python train.py --hidden_size=192 --num_attention_heads=9 --norm_eps=1e-05 --rope_fraction=1.0 --attn_scale=0.177 --init="normal" --init_std_qkv=0.0423 --init_std_o=0.0 --learning_rate=0.00137 --lr_mult_qkv=0.4 --decay_fraction=0.731 --batch_tokens=[32768, 65536] --max_seq_len=1024 --train_tokens=263500000 --dataset="wikipedia_en"
Each number is 500 + 40 x the weight over its row's rms, rounded and kept within 0 to 999. Layers, rows and columns count from 0. Numbers have three digits each. The size before them is the row's rms in percent of the matrix's.

# layer 2 MLP gate, 512x192, rms 0.094, rows 422-470, columns 96-191
093:584525476521527573537500534498454486473524530552484453444415546540490509515517555493456418416453491460484469510483519506477465508477442473502591497485539424523506519562476463511572547547519521446485501531498502473460537497550418580512476435425548493495521496520530455507553528502529472490
093:499444426474521510559555592475510535549476496494538545491516498522472465518489461490498548503595490494495495530532464493512510444500518488552430572520511539503526491536513466502465514503415409483513586434557563525488463420499531483483536520528526489591567527526519476566505561525469525481
103:440505502514466498468519486451508539511576492535567526493557472479503512485451454503511486439496487452522512463459525484577499454516417491582470530539414455472445466438471477500496588487437479476500535480483471532494493429534458500466611556498463446524494520442507472513528492443532517470
103:426506510468521546427532492495521498470554499428483498471524469540470481468497550479546520571510472509469475455505471524507459451489477497487397518456497505425505487527483481451517513475537503513458563487489522585419459551500392495539523484476521520547521519519562422576459547463506484486
109:525510526491517570468478560535456563471521515558493455428525540445470505495479487563527436513450501535542485461556474509495491493495533484433469496485492489486528512490542580470422521520505489508459501553493579460460446547487509496521532508508531457467475475406435439550516467476557505505
108:525512559521447466500439494420502526523530480456487502532469501515531435461441528428508468549517512486497537437542488499514468458498526468485420534405459474512482515528519485509422592518530525460472534467515540494550521470568470522536573461489470541450531506475515512547458532516528528524
098:551511590581426599477496432502486451434467548464509499512451472489494501486497476540468535505547461535521516478482544547508514502520490495481491494462476435571462563473441470474466515488578485509473531563508528427537528539457476508494512473474474429450419524522514524548522506444483547520
091:481502473499436564455433492518489542500451493430496472556484483431510482466508497493439446461490514451523512521445548493545514530585533541547484502499450406489468512511509530475498526526403519499420480447468448449517440475526454464475451535529472600507475521595567479495513520475506537538
116:444554529492443516489540598564428539540515560465472441456454484501514442512401523438488534513455426456486502486534557450471428466444505526499419504479465497550484460516464512425575543532501458478451484487446461508456504435522475511501528473556535583498567541498457475552539518518510482500
092:544528480496484578412507492558425545476494442448553527451404444515509437428553490474452475527477434502537495495456462493548415572539492508493549514470517509502541508485455403466509486508496480530522518515441453503448521507538498493475490472506501534495496530513500485506562437467542491519
101:453518492474455552491564540534440478484540456418529489457496491574440469436495465531489551456483551439537520491535455494478462492428518453480495471516443473523525523460572422468451476453575496449426474495497494506492507527540483443537502550519505545499507497465472512551527602453478477581
101:508510521532456492476521475470485454456476433464486449539482519496479486464462496395508541498570486482527515468502539480520500504536488464525476494531445530499447541523447520489563537477570434533427551474474464574487587438447463468584465472458503550481513524491383464498459582529463418444
102:495491498484487540478498456416491478511501532517494571509489540442526542526503472617506474461405548543491517474492460518486497546533522435485491489456468530490458576508495580536465523531486476515542502482505523460495486516538476541535530560455500445502515471503510488533491514474485555513
089:504532518485532500515493527549437553442547509417541586516503453522486551490552490575540489562503476519516569525500441408485461442470481510474491486496429503469475507496518532447529553452488420507452505447455481518461399506490457524544531446503429498456468562526541526535506496536532509482
109:540483493514483519481515560424578503529479520505492459580525491487478536527554510487488574458490515492489545549470480537513551459545525515569460473467561488455502526508506461521544495488575479489561496541557451508449489480486495424540545426478564518596474500482492551456461527555433516486
108:510433446489511505496483518546421518507514477465506502558536467471474476546453487540495483504540477458474469460480563465430517517476477468502508503553546543506498551525493476481502510537527478517441563530423467582529470494580499447564578521513465580536517498520446567498507504430564427526
104:514470516440457549525437461484504470558568495571523470545522510575521402488520493485507469492516447425517500475478514519466443516513519485544497596497485591467537451496498362553529535506514456473486547476494515517460534497474508472485457533521508498508509449533504508471486501602577520573
115:535542500530462564512578533578561518495459536629557512522499495505464428487500474554485456459552563468540474495470497486551477533511389484508490468493508569553501447504497547503496501522517589510542510490503519537455484415554518459468536496529511454558512550515450416538512535444539490506
115:525505475484551445500469506497574405505487505505549503515514584474476484500516415527498482444575546442524548507466516489480524479488499469503479526511481550493462493452524509501464476456520483472526508512457500456473531387466499528469476525442506534463443487562447522468535490451509568477
107:536451511448511499463500507495469568453464531427495438538477508510501441419473492525388549512500515522559505537550507512487431404531536537439420469424445459524494573492548511508560529496499518425509505551433430508566488515466498457468573454505555483502503517517499493512511526497467499518
096:514567607485425508514520478550451515483509551455503440496490540485562529456479608514480518508486483482477552465508555439561448535452491471458445534462442467438480507548473521490509527514517490503497553534523540505605561497512490509549579474533515537498521520615494425504475542493479458460
103:517470490493420509446580482498539519542589457538479511497522538565500524440471443507500453452440502533530503445490493523437500427485571480481515527489525580538493457497545550501547525499523481547421613464517553519501557464471510454517501472471483497470501531458511487544493507476500475524
087:445534471452564565496485477460555558579476476449579451518550448545487456506536436572482440424489523448523475451484492510546459485528497436524556507471494485486497427492506500517492499483485493473465520488530593555495493439553539450459490506570474513595496501539520492501557521546485528499
095:524541571407475507442505469525540459530555453481508499529546515522498489526535513544449466460497558497501480504492527534515501421487486469436532544514560518503427490541540523591413534495513522453468508488569569580524463517477496508510473518456450522529529533464552506546517463418490526488
099:508465516469434467481461532473459487559536477503570418538456497510520462528557498443433470472470519440539564545550504430495469538571477533471544549498532595535544512398413465514554518488508556524506541528458436456504516516478448377522479525526513465490541448447479506451501489562506478474
102:480460597504496545500475442478532489429501510558468449499516418522531531482499436544484508499521485496569521449548515496573542470527542497489446551484438551529471553495526425536485528504520477490530503443529517561449471540537501406513558425481468520514482469502505507493457533395481518486
108:422473476536547481391437458463528480484512524463492487467480482442479474458465471477493473502519473569570491500471554517543519474490504542475460446396470502550516539512543499450497510505564494406458574438541561509496535565492456508466489469513480427504600469485449510579415549496527522492
097:469525482439508501489513522497505464395497464489549493520446508553548490516499505527414473515447430458479495489476496515474492477482490454442443508465501576530456513470505498494523495501527566550500491572554500480556516546497532501555547525461508551490528527527500517514503465432556551498
100:535471482485395522440438505464526538506505533490494542525520483510473489442490551529480522452484510517455550495461472541526448475502511440473501479533519490443541486535527614486436520583475530535536525437476505485475489508510529439527530426438451465559505515541507551514479527513437570519
088:530558499540580474522526517463499549519443408444555531519511511577506472563527498499423531510551483508489448512485428534472455452472500455510502511551577527523477560524528503555410535490525487457455490488528425451520523447443463477488533498464489507580523438551484488509563488488473553529
093:467554530578420539508438417480498542545567481535408518466471515489547431487554447494498496457489483430458517493507475475531527489462522445494460534497495542564477497515474489475493547543493481549511502485504488491533496502557529477553458518483506480428483453469500526487499476447462564509
096:473515432444511489450532516516453528493509432434532544473545506556440559505513502591515490411542521563509478465485544526468444513490470436523549495460540472538476477489501540468485393517503514569414495526503511486496487475419542487508497509497517557514454518509501500506484481444461437543
095:468481544468474513487428442481492464499596494559482557484406538498534542562495497532504450500436502473528510460590499480496464524514425527438561477494456440462480478473534437578549514511479515394489496538461536521503456479518450520462531523481451480453514509499481523490497483502490482449
098:452487484484462459477483440498461480449561503535433540503472525521486510529461471498563497542419537513538497505479484473460501520439511505442569573449445560480578504581549496539501475499540419438478527477513591505542441460500581476507492526508556446478459544478495524565520443485481514552
101:478446528466446565491490471481420578497474514467494479539441501445525463489406529498491446576508410491486502468493500441497421524470578550466456422458443464512456504528427494441514594444428558563449483503493434575543521479546500509476540461560398480518556478516483504547510530506517456458
090:461519503524491530466524471495534439471476502528491438461465477539486529584436471484471503438506503567542603466486498481477526518546431510470457497446446433466489549528412507472464600517465552530487450539505431467537457510480587504482565496465498474414488477444503524459463524449458530462
089:530484521510494504504491454591510449482448509349537497558534460491543405542557485446443543477597444552564524504473560446463471442509469453565529506483475491425553526513507477541527460467513451468468532511473466482454507498482442462476556483488480535522515528569447553453463530513467475495
104:424445547464473530452395492540523519503441486548474453499485498470489541533447538513484543547518452495486446503425496515518470463515522467446507479425525470488471550511532527491572576525489490483519513537606545443472502518500497532523507508463531495497497540532478535529464438560482575518
114:457453475565441528448543530440470488473471531531498419523449548494521469467482555493468534591548547515473520533484510502544439467496527523451499500442496488468540520603462444481545593480536539446491479459464538482512497503471432483473470477508471527468500454505472502549473538455509462525
105:483533592510430505516484519518466479474499539499494520551528519537519405471507484523424475480469536540547483499454513525515535496475477488544512522487499509539494486528486470541513407443535435536546582457451512526458517514466509473547504503431566456549481480476490500492436606542569403537
097:535473483511478532535485582510538564481487471480565516444537500493519461461436467554499504448519574502513499502397476576564465507555494420498577524497521504513500497495453500551449575490450451572549518533475543511524472548402585461521527502458481525587469426557543460504422509414518526525
100:506606607456506529504540465480534474495525496519537413504475441547525494429553575497456537534499547513518453482529457567504507523504481472547543524408527533550534466535492463497473485479595595520491503417534561509457579517509416509426556441540558507531515477505433481520478573502515513547
094:458501464449422500413471546504470477483553527470475503488563517533529477502519484527533451533428534496500461478499516405498494462458421486459480477554471527538523535474458507526521453564453505490476475499565547557554587459494461498474479529516482483497493499522457507542511425474491574480
101:496543506463437580491529528518479553522532468457461554530541457526504447439498459472561452490516497484493511460446459533502589453531565445486516536527505425508507493542492493535533564543489481528463565458485546420466563525530489451498467489447565494472502555466512488451528561501581467551
106:478561518460479505478482426551487555551544486582440504572557520500471469502494442498433536515476573447473482488474484457437489447460471466496462506501487535535474455432594478521533461491450481510467477547471508604443446447514554460561550463466536533510564535468506481544511550510511504572
118:524565544451447548453510494477447523508560479475425437497496533484490395466445503489468501590481495433540421445539505468553511427475503480498475473453442502528501497496512527493530527520526579469405532423480549544503540509511501466463417497529498516446530532471438467509437571475508492512
110:561553484538554509469552571518497502502542460510522571485496564492503538501552487491523490465555561485482479493543475558471490470528520465477535513590558500486480560453565548538421485503542465515508491517454500476448539468490478510508515516478537506526541502465442515466545508495440485516
099:487480483507504508474527473441461557509526557512529461530516468516460490522460482513525611410454465514457485482441528492575450432496499506495522512511484508443523531567529506459503541458519461547491465488515517501378431505535493487518515456537529501494452476490479493480416410477523470473
099:459480439437481530496449519489509532514462462497515601528516533520487522492561458522571443477458466532523465480533479457489574537535489449497564549567499547547527545554479491484520518509584477460496562454538486474473527520487510430534484393540514455606499548526566437561546495527590556494
# layer 2 MLP up, 512x192, rms 0.0878, rows 422-469, columns 96-191
092:487495493465453539487459521446537500525511484455512402458509473525444509561465557458499459486492444511463462482502458533417400497524538476438538471466529463541443501537459480434477490425496547457472533516500470529493480506551487569532472397473473526503505491489464479570463441514522451543
101:513468528446549489493525523491559530543423512485555549534510469488525537520540462529468524523525461469507500523495426417472488502556497419553476588538512553509447519515470489518432502546415531498466589506470551498491459477541497452513505535520527513578568480501487405476569547472508467445
101:489464489568526529537507515560508537496454526549423457545486407551525469535490459453501456521519439548469549535499453507474509508499573492500523528483445458522476536522495508450464558493565462544512535491480551407428500512540415580537550457509562455456435475515441437485506484506452578486
105:556480467551480500474504528554471483584450425493476539520499489499528548546564540498464430482490497563498429488487487543474543494488436464537563488507525485526540507475589466502538463490517508472504538531532515500560505496454547470494517540571405503513493483453540570409507521484535523527
109:517500505533507512512469483501519507551472505507470530502508509445485587560482542439442519424475479458488428508541470487423506564505520544471533476490497509518474462541496425471581453452462488447476472534523457505435481429563527494467502423521450556442471455514507494495533522505446453398
104:465477547473504520536519554475516486561469459597527518527467462468464472486560513523498467485521519559506549498549506445474552509505494459566497503521496439498453484548529533505433540470512529458470511443494508456531583531506517492471542410538515439457423565563520511503599512477470512447
097:561503483521499540475489492621476520473464513487566498503487457512502409402475463486565504545517455481479541521531568457509489515508513485450463475511451521540463483482449493524460519514444508558411511523453459463492547523470520543495445576581475479436467550544525532496450503507531535438
097:412436550537465478496509497531504527508435502460519530612556466483486500474461423487499591486532476519453585520529464504428455526563471499509505592478456531511450564481527479543386479565532523555411497468473479499513429531544532532528561523515411548481556517513475481540545546473541544526
104:484474536501507521536458487495482483492468481406481457524584485485527506526542471535503506453514468489533560525529488512554514415491575449479508487508527509528480526529468465503501546516500544564439487521460493504501436434530533466455571464580576551558510462459525580535473495562537473550
102:449516548448436457503508463525509516519532483475408541536528529482469504539531519512497509492497543497495483492517509503500535462504461418481512542505486526552520513474538583531579496518468534440456489450521502518519546520541535479620504464486436483496523484512518483535465540460519446545
101:538412557516528431440501439516497457405466505480434574520500461501497459521426515515529480554492420573500421460479525516524506513481415527468510490476453511446517487528478528505551490566513528502441497447528492512504469477464554396529441465475475490445503553444550526513477473414482449425
105:472473471455444509510423493477536523474523470468579527535541473518499555514524501484446536451463495494448465503466493463522572465487533536391444479453505473451460459541514514515473548555523543389513512484464501515555489550444482454511603527504507550495528527506586442553580501436528521536
100:508497514514547463496438450464529593567396488540533517504517484454490480541575523526454480563570500498495532521519529463534514524468451425476506446563488563506483472482427562548527516477527458486560488488515565536539474548519550492522530535547441480476551447359457520525469531538566491518
103:513513495472476463495495496518467558534472518511451445512432565508515450508507492448403465509488447521543436452511489515480449459483480439496478462465399552507515469465510541501542514476537548547500403555537504546449488519519500466500567563446546570523507457513507544566559484479459466530
103:514485517560441485489487512500514490445518538475512462484480501549449583516443468496565512497588535445510547508551495516423514509477458538459526460528505501513477451478558466481458545559439543538476527431495419409588463505471517541503501558434478502517531514472497504509543416507461490492
105:546507438547494477534584468503547513555499478480502484522490538539463549563620497534524503434501606540506490508459471526470494501570515515545532546535486511526500520549496445584462447494485489526591482572577519464458545474528394519519476476451467473550548492435472560466468500525507490410
098:524456530504520501503477410523513458479476587493491500493498548551456522530480575512499463529511436460540537534492545465465481525519487490460484488510450504455432560501512526423569487499403493472496528559449565506527449476425454553445532538542460429491543457486504530484459516569550523549
109:496494528476541474490481509551489478476493530546466365504469514536478459520493562479513553596504458437525543508486494465508499464429483495461424503430479503495431525551481504424539539553484538463464502490494503543553529502506511557516470455589489523544525541592509500498458534508525491434
122:512442428475548497457449473487488413521499568541549505509467576457442495468500456530473471428567532517524555513492515494542457490545492437530521591525551504475505494470577509478488449485491534462509510496476511448435548460454477472539438489423505533454483520544466498475515483454568541475
107:499528465510445510518552489581537508555462535511505510530549563457606512458465527482538461518547539533462465501524533422531457460517515529491473436535500440519444477531568526526510516487430511459512547602541441463487519471509458521470544509463439503492500535531431494433514524525494474456
100:516545562452434489512452492523465476556530505459564477506504512520528500544484508508540518515527512465466556454553542534598481538504409473574526544508488504454527438491502517537480502534475496517511562510524542498631544502494474498570593523496581486547533525559438444473494500476495422489
102:517413412514558462483548469495524500530551496502513516544522554531435479503490509472581429497500518542541497543422464496483519489473535513476439505557578521503461508499532464449443502541560445562509540476530491504535569504480525487409562517503464463533464477452512518509526456507447460512
095:545569485464485484529517542413537451540393505522523498586478464446519490514529539525552475536517529502420493569458466515462490534535396478516503486459511462483447473489452477458484506494524504506503465501462523473531450497452417557472507470522592523535436436448514564443553494465429557430
095:526559502529569544483451581460455544499489410476472534462475433540464476483536496485530542560506487503492554462515456540524483606544426481545474577476474506518619463463474562461466414549538486572467496469488489490462535533474477456558493468513493502493498518535546510447472583568462431468
101:515404513454494489510498490519517548363475495515520500544568514469478518540491490478434449554453458540562498510473524502516578481544491447533461492537442552477477565517551577555442493465468510480465500516464487508481555484561548483534568449458554536488441536531467524570556475512517510464
097:501547519496571481495519539406593490481534518512532497536501470523441522505513529539506504545535491528535514482541571473456563500497439490539454553588449522473432585436536553540505516496575512541549543503473498545517557470507515486568529508537486452552566496478471488501596522576464484449
104:486547500490451496487488558422529474460451473436548482485514480440554526506454423501534422523428468535552483523554487495550455554478523458479570499527528495539510511466481520512525550534466614528478440573495553509514521409476524522453497497505440462540491512454450552511577503511460486529
096:559519505500514548433552551564519454501518385503430483521519497495412512486533464475463463488490514492483542511434524538475512529512458490479377437514513490537424524461538480544488509528555546523473511475487489548518440522436557523490309509523481500526561495529521524536481535497509518476
100:511461481457532485479519522584514439565496473614450541492472550427452529483553519498472468505422496445504503519565465455475533557522537491510517473486510451516462514435508574414499467501521566458537441526567483416546457477499464474474430537534539428452488571527477478480536480493504509492
096:522529530538547472516531472495439544505527466519463538557486499533516595582533457530501532517500508498532508537460486493516437527538460552491448527534511532543490586536577418523473432505501439505499546566426560488479519513447577471517482446479561447455613436494498486510579466514540497520
098:490434518486493536487513523503506444473435498503472484494524464495515544542468549570525482517413421520516483499533441536514558466487502513473500479480364502506508457468522564462481455505495442417430494551489532486547523501488518484457526473509482548531548510470462470539566481539544480504
096:555515459465531422467488543559515511437522503481459501510543545534487525505491551554510538576426513533561466497544526482556464425434487618477456416510504552470541556491540485564505466463562474424599536476490536490450487512502520466515451477466576471502492463482520451478500556545571445505
098:482501515495545422501499516532499525498477527562506540508486632492531509476475446494604464463508516495553504493480458454451548488528542498472462543491510558463491530592489502543547555405478431470503551402512524525486459527497499448603525533475496524467507436460478522499489538558528497477
098:475490522562449488465547488430493468474514573452550503472443485523497482525500443508455484494485490501494435460463594465488496463478494498514555542502526524445618482488470434451481453492511504495506462494489452474568471534532489546506566518569505492508547480417382511495523443523548494499
099:560519542507528459510540416509503555447456487565536491512548487487512474469504470512499613540442512494532486495485563462458493519440474508496517456493501435470453463488515457488496526494472549483500483516432516488514545521538461488531445455464476521542470508510548491504483510491491515585
094:524556520545551485517421532479455447576497519446454475515543553435551484533496450472534459535527416468538508437489567435455489489543439479476561513565528448507477531505505467469446486539502497500529566582488513520470496418496510444416529476476479496492543519503447471521421517547457487518
092:501443568447435540476425511524533541506476569474504464450449565519513500424496524493560456516507452421480506488494474464524476484413503482461515536522510520501524421544430560546533486508447524469543485476488481431490564524485529526562537480510468457429499535516496535522561516542512497468
098:523562477513484545473556572542512437515525490520441546413476576485485491539492503487523488483518501456527469485485483400490506551560509540571578501565499510493548512541531471541459510520424511505495545509486463518442525469511414484427455507463508502449505473534566486514587514428484414402
109:521444477516470458460498557512497434391575540481542493472485463430532474478485484495503625505532522499485463505544462472530471502533406467509494437514489576588477502503503461532443460455475511544464555465483522541426479475530543478448504504502509512554509521471538499514464506497433516609
111:471455486519444520537469517452439547495462576535465508422455556450585501487508558446480555506545422484490505473463494525532452467541572429528531521430432451484513422521442440506486523511511437551454461486527478505399455460484512505508457420512508452497482548508443445554467479503526547492
098:487446475497480539570478524480528483497584482497555506484516481487520519562552521490521455537484514597483590496482500506531501554547480540485508505500465463469495577527528488481444493571484450486501530575515527464563483528466466500437520508501600478499503499532425400454488446445488532502
101:521455465523520529580498542499483466493469506555500482448414529504597462518493580457491530490546497449456465471536524482468495525474544533538455523444514551548527445530529571506460508489489501555495431520524488458411591485482440492452521508499448524478536484499470450455446545547479456500
103:470438495505473541520500563493495408521418581567534502532471497503472521510547485518540456553445507477454479563536541512488496529512450530443516516503532545484562553476471504476543463506424447491533511526517526547515560431434504474484544496510488466542423552537427536482507470567475495522
103:502533541431499482477405508520481471522518444500567482512526442463486448500563524500480530496498435493490559486545442487478490427479451534457466560469507562459476517509483482513557468476504473465517506532463499546457454491500570474559572545443476612534514501556454472569542474462536439462
100:476434515547518520487460528550478449443524571483474439461490467528518526497587589474514553549506443506521471509523474503605462439465535514426492550403492501505544502507472496518559473466534466520458534491487545537501519533533471505445518480590493557503508551477601467511473516503523537523
109:470616506460504502470459492418533506486521503489500493519521461533554475536491507533508492517521500487414461513512549483572555515534569471539481494475415568491496447509458448497497474451525534527562511467537443545558577490422491450531476496491516516454550488483383505495463523540498546497
104:540447478547517496475517516522471479525544531462617489498552539448490439514422489480475532450491500456561510549444526501483521472493500531509468578455513482532508467518519521493537466460494572469538472437525485517456462476507449456500509556388473554452542557482522503471479471465537517517
096:520457507518479480513496423525527559477395504520553451442563428457482496472512552473594485532465517510490547528567486490500524501532479467493603512444476499456482456526523587462531501539465485466505452590471518439543483489500539515473466462470520447411475520452490458533489452477510535504
# layer 2 MLP down (transposed), 512x192, rms 0.0809, rows 422-469, columns 96-191
095:496504491493529584467531475503471534458480536552464559494510475506493527541497446452457474538475482520443556531505467452446483562440510525460512486434494464517476551566519494460532557474513505472556504496520516511507501421510463503545502453474528493548514481505503436524577489517456528539
098:523452472453501500504532573470458439483453507488495549425485466465430477487498522467513526541509568444515497579498477485466524497507531561566546472495496439500494417505499473482464461566413431455538589464493478486521466423528498503506499453488483469509543527542524467540561587481472483469
100:609546478482455509441430520513554448460480476486507441494472574555528509491455574529479560449525494421460552536541507475500485442491524505498458537472577522495502526526517500495508427456550500473517509525444527535483432573521474443523480447534526540545446466496545480548488467425490438482
102:506495495494491477477537510517480522569485504504519500553511487537553440529540487511511468490535487463535476441484394459476468565523453470493526501540574505452521514500520456490528518481515472458538578487501505488500561569553519514521486464585453474443505426500505519459502476488456471510
110:465516499469466540549443490485483523521536487470488501478531494529493522537472469514507492461495592468408459529584505534515491505453476441491567523484461454480570500466537519444515557477517566478536499536493483554509478487508493511486509515512542421517463471515508479462540490469552516454
107:447519544497514474538507551514501456480522528585493445556475471513513513483508548562545514492524465467475507539499506513460534520480598479529469543624453501460502568549544490498461510483589519480444490472484535434526442514490472460460477416480496498498466525490518470519551467529533532490
099:496451425516506541502529506531521426554414520511598533499487541477523510535480414457520539495506491538536524434553525512520483535550504506528473447556471484454531506514474515521433468513508478501510513614548482468563505544485470500501427487533436531503603449498551467557467507437517489506
096:475476501469512556526489476489435488467527486446560476571481476526522543477538547496492535465514492530523573536383514478510466488571495500549511434535414432509459556446487520531501527451509527527508483474493460474446488478469452502506435452570455588470506523554498516463522484543496440525
105:495460448513541521464494525469516503503506486493492464429540515447461526506487539579526502493491475526489569403514450549556443450500517520481479475528466477514496545530517573500540402510517449561532579535566517507479521439459520461538500522523505537503470510476529533409487471524517497522
104:516498536440498515492509461554478550489466515467484525504472472475474541487591510415509567485498496523507506521444449447502452469544497477456507504431391472510471551509568511503514521445499436453476504457456513493471555490529524498559514495487416507467499472465443466528486601440517416539
103:523529589436542500457511463485471528496468482480458493449464495476536520550412469466512513528457489517445487492524485562537469555450437496466428490489445499431473518526498542451513489534502469482528540477486458450509482448454471471534527488428450497486576498567432496530556507445514535462
105:515486507500462595475520496398464551490457516530507579568562484495468527500564527431495528476466513528531514515472495370510537479538478429449481418487444547523498491486463530553534484518489513491471423540486472521490550452455489418575498453527500557407495506479529479559539504482465433481
101:478502484488483537475499573504475488545539543497446507485515521454479524495556460484490549545463453501444452510471562519525489502466502581589466554496472461556507577502528455442494483548483470472553490491523487432456498516468497510464489561459493546519428465539434508463549597461471489418
100:516523484514495440448549456471476387467470486501499506515456572505525495543500522444507486414530562449459505547472488502490494419509421457544493540557541481457488509520541478502465435460499528465544559523523393492497559553487478493502480457545479530476498492532469452425460456455498503483
104:497516530502518503475489478549502479508432482530541519411531531432521496481475558460536489474500592468469466504504497541525460539546500451508527543444520489530434486484512503472461610447578448512523506493556579559495562484432514543512528503581560519468437511491438490575500481497496604542
102:462542592555514511528497453492511458507425495536516459559504529520521509494519520552445525439467530489512484465511457503554486533498492444441529519431592521519529471560487527467442499542522429442545439504605502421494526509471556509438497505444519431494459463506467475529536478541538485548
102:438441507497557572495582498504501491483515501492499568568442504492512444551469524507486536535470570505453611430513473456456540529416504568516511550461520491531563527501446518473515483419514550517541499492540506466532453492553486526454509486538529487429456528486514521558535469514460491431
108:461463416555510598519437526497489486549459512488544466549511550551448488461534532478491570511442492467434467519572493510494528486473515502509479451466596491527565450452533500527578497483529511589504493522488446510527514547468491463457439505433564550477467504542553516464523591545543518532
112:493527610501442518559533515478512601459516452459443491480542436541545493503507518477500527593428473481477409496488455500450528478453522506498476417463478499514496522486467516553528552527517457499480447491477511585523472558549535525477577498562481505511499499431533530511490548530456458527
106:461552490552464494511563406574458485530548403518507611489476519542580516501447501474508466517506534523466470480501517477540497535543444468545507481494584486512466472546541493531519544444564455468512509496495542493483526597468551413457488580539490542446489492510487478474485511465520515536
092:468494490513525478453601554497562533484559502510465485481495541514560467533490464431504440457547493493509451517516490462451499482449494464504458568537514543502562475490471517538567534441510612514468513529482477480486433532489516487469448508490488523477499505451547472542595486566503513440
103:472470490486577471515463507469465458432466547479463532483478534466535464553551518492585503545470500520514484536454450479549515523488513528449506515524519526422511511469490410429515488467521497463511536462507453508560568527556470439444570476555469513510409495445529499452527442618475432480
095:488543519532505476454524452562500461462526529522460529493468529422527486463468522457559498504462432523508492511466475468494493524462515546499456498479477467486442557498455583488429529465519450473476546474503476517465508572499541501524514490414476478425543564473474510588497479485519491472
097:548522550533454500509430523474516522519579390531453519470566505556473517514536489543522500507541515519476592512440467501533525549458457434458528537468541455471521491529494576491450470500541528471553570458497554577525495489478464442516488517446443515535501538501512524524493509463489535533
100:524514516485464465540391509450533522493498501549467450484494473513464525575483504477561520517527533502440505474533448459482461545543481503495521518516442577480534524483419449572539491520538523522511443443401481446474475524535549504472445560455559532492501465456415453482476532592531456490
102:449507453492526434510485518491540523469539441473487518498465407523454585556507510526484575538465509554570528499496508470471472502484486465443464534568507509510538573499435500530465496496487421516499519538483553465466485490524452473560522506512484507501463473467481513503561587560518471408
103:539537618500491548494581507513504487537409478561470502474450446520524518543472531425472494450499538494524502517507460539584506595520500453450536530519512521420467544481385507519532521522457535575488495490534552549580538479445527509422485497534443495516489517506456505476588475508448521478
096:568598542444462482484513537511463432478492458496434415554479453482472486495512495549523464544420473481509623435520539491551428504559457478492468466560494497540467480443504452513507536481475461481480408490525548468482428573514499543410439484584460533483504538506531483566508506507512470453
100:498498528503530526535548458545464408516545501478490506507516523491487518519504507498529471501470489469521486350557508434494482580539495526509457513536482459472558463519519488494539547538520450451514537510404498449526503473476479478450506518516532565471441465510490469403490514473546482443
095:460509450427473439552535551483508487547441545442570521379498426473543389490483497463439576434551478507518494528527519532458550509481515450553511499506483489480486455444502535499477525504435594511493474423488475485585453458587432487528521534508432539579522535514471456455500497448519525483
101:556504497477440436533545500518491479511523469494381478482507477438558454476527491492543448441509551524436532494539501455494552473510507499522429482496444571612456516459499490463494547485522454572515481487508487554590511498554553486553441409502501542457500487480503537507451479482447508459
097:525511506463517470503543516522529505451472422479495504469462490437521495463450549501558480497525491520489485460472533502502472569538556437494484551449471483543519507549485505525455524526497529600497508522456496484490507484454476491489559501553453543504445467567527509501448548481499478522
100:540436583514495596416439482471497575508575523563443493472505503570485533534516508567501489512498524510486548445535534524560530512461477506525519509466503446467531487499550599529525470501513550410471496509423547482491455510515486529538473526500471446491515471458495523591516566565520544523
097:476509438611511470493562576465527429506507520532412478493540504476478566559500523470539406525502562482563520520489465481451523527553497453438472493440404486510489541503526491511488502542522532496465482512525522497472495557418534431561529465471493506430511446516554490544517435419517474483
099:489545500540541466457501481464467477432521513503536439479522523538504506490562446486514526509499531480535508608509549502534529461485413513489447529479511520502549502472604560533506474514529486509522478469521532474471479556480449472565468503424555509496440494534515426496434520491478509534
096:473478473458455463534547534557487432463533523520521478472452537535464499453509461569497538436423491532576517451607441518495567542479511532448486492454466466489451437519454504481498503502493525474533462489493425503540491518475465431496483555490471503450453509520493475445480526450483520445
094:486508454501478581507501487463529583437545480549480527461510408480496520513454458479534540470534559498482444552519551610543460516525528523516508498463560475536460524483553515565543528558522491550472517508555490498499578582455549553478444546491523461456582505481446497537448434493473535504
103:447510467491471596516454465482445521457466538585503498465467498599542533532499463501421502548557516517463528548544542530482450534577544510435531476441552534464565475453511479486485518477531525470511485486432505511516489482485510469533512476515534495478510495545521446494524428566580501550
106:464396434510445500482503428453523429533447500476506445533479514462476551505494498549452523414517460547517489458527496526537464528388461475486550516478523485542474452505459449513524586498500540495520515485535550445466533542525573508485435502554463468515498516541520400468492474526511454556
107:511454509519532511487460527478466462511500571511491477501478533513582454509495506497526486431516565495520511598495556474515424458515540550543521462510516520547466511507536508468527432507422472508402485402532427440530506526506472540477456400519502417563483559517428481454503509503531555521
099:542505520553551511505543477484448421568528473441515503519488526560413512489460422475517534603431476544479493560470472442486528566497463563496457449435490475455474475371534468477561446439498497537513514442510507417412493465520484511458547536509562523481469516499468509449492481553502506435
103:554452474510527459463493501537493463509491501546486488444486497463533497483513518474496552500504536482496433491527501491495525555523533496539413483479501533514456478590497543480457454410492496566438424551512430557455550485400418483487491573428503502440519493491518467518453512531524532510
104:531466506498487496555460495552486461554369444525565494535496503485427492495488520546471514482507492509542487553521542554470482509573473499462557504452511464509472485469510513516538514478486499537535426599459474476453459464464575438530515508495522437537452566534540508421479515464502480498
107:495546528480530539478469540535491474558491456459470487490547477536551451475525475439541549463519464522503588514452506511527538402499496449495508548501520461491485528522471509552570549428493414513449543418471574483492516574541512473553505518458513575496531511533488587476544516463535493552
102:521488527536539499481523499511487477447546553478535498457474518439498492482562539473465530487526481428480408503459488496568462441473477530526520500432524517531495480462507531557514505503514462517499561493455589445468499475505491520485509486622535464406481457504498484525414534529462512485
106:493505477475493501551572544463469490520507515431572517475527541517431499463527489510548482503462496494500472438502599439467476495538483565518523434504514515457477483454469541519487438480492546554457536489505526532586553512491511482580542458490518441445485458418527528478433472506529467484
103:449539477446497453497488467487568544471465476569416551505487464513512540472566553490468456489505469463516460457493515497538510487522442483553513499500506523481516554481516517506483492492451491553458466513472520461525544430511490496571474459577500475555517493497444569562562452471469462473
102:478441474536461430504449571546522555525488516488475531436503447525524521527516534456476407513548503460548475454514504534452504528502554535539478463519537451515520514451552546570474409444541556434499531520472555475432599487494492558531534508492514527520473504512502528476576549449493527514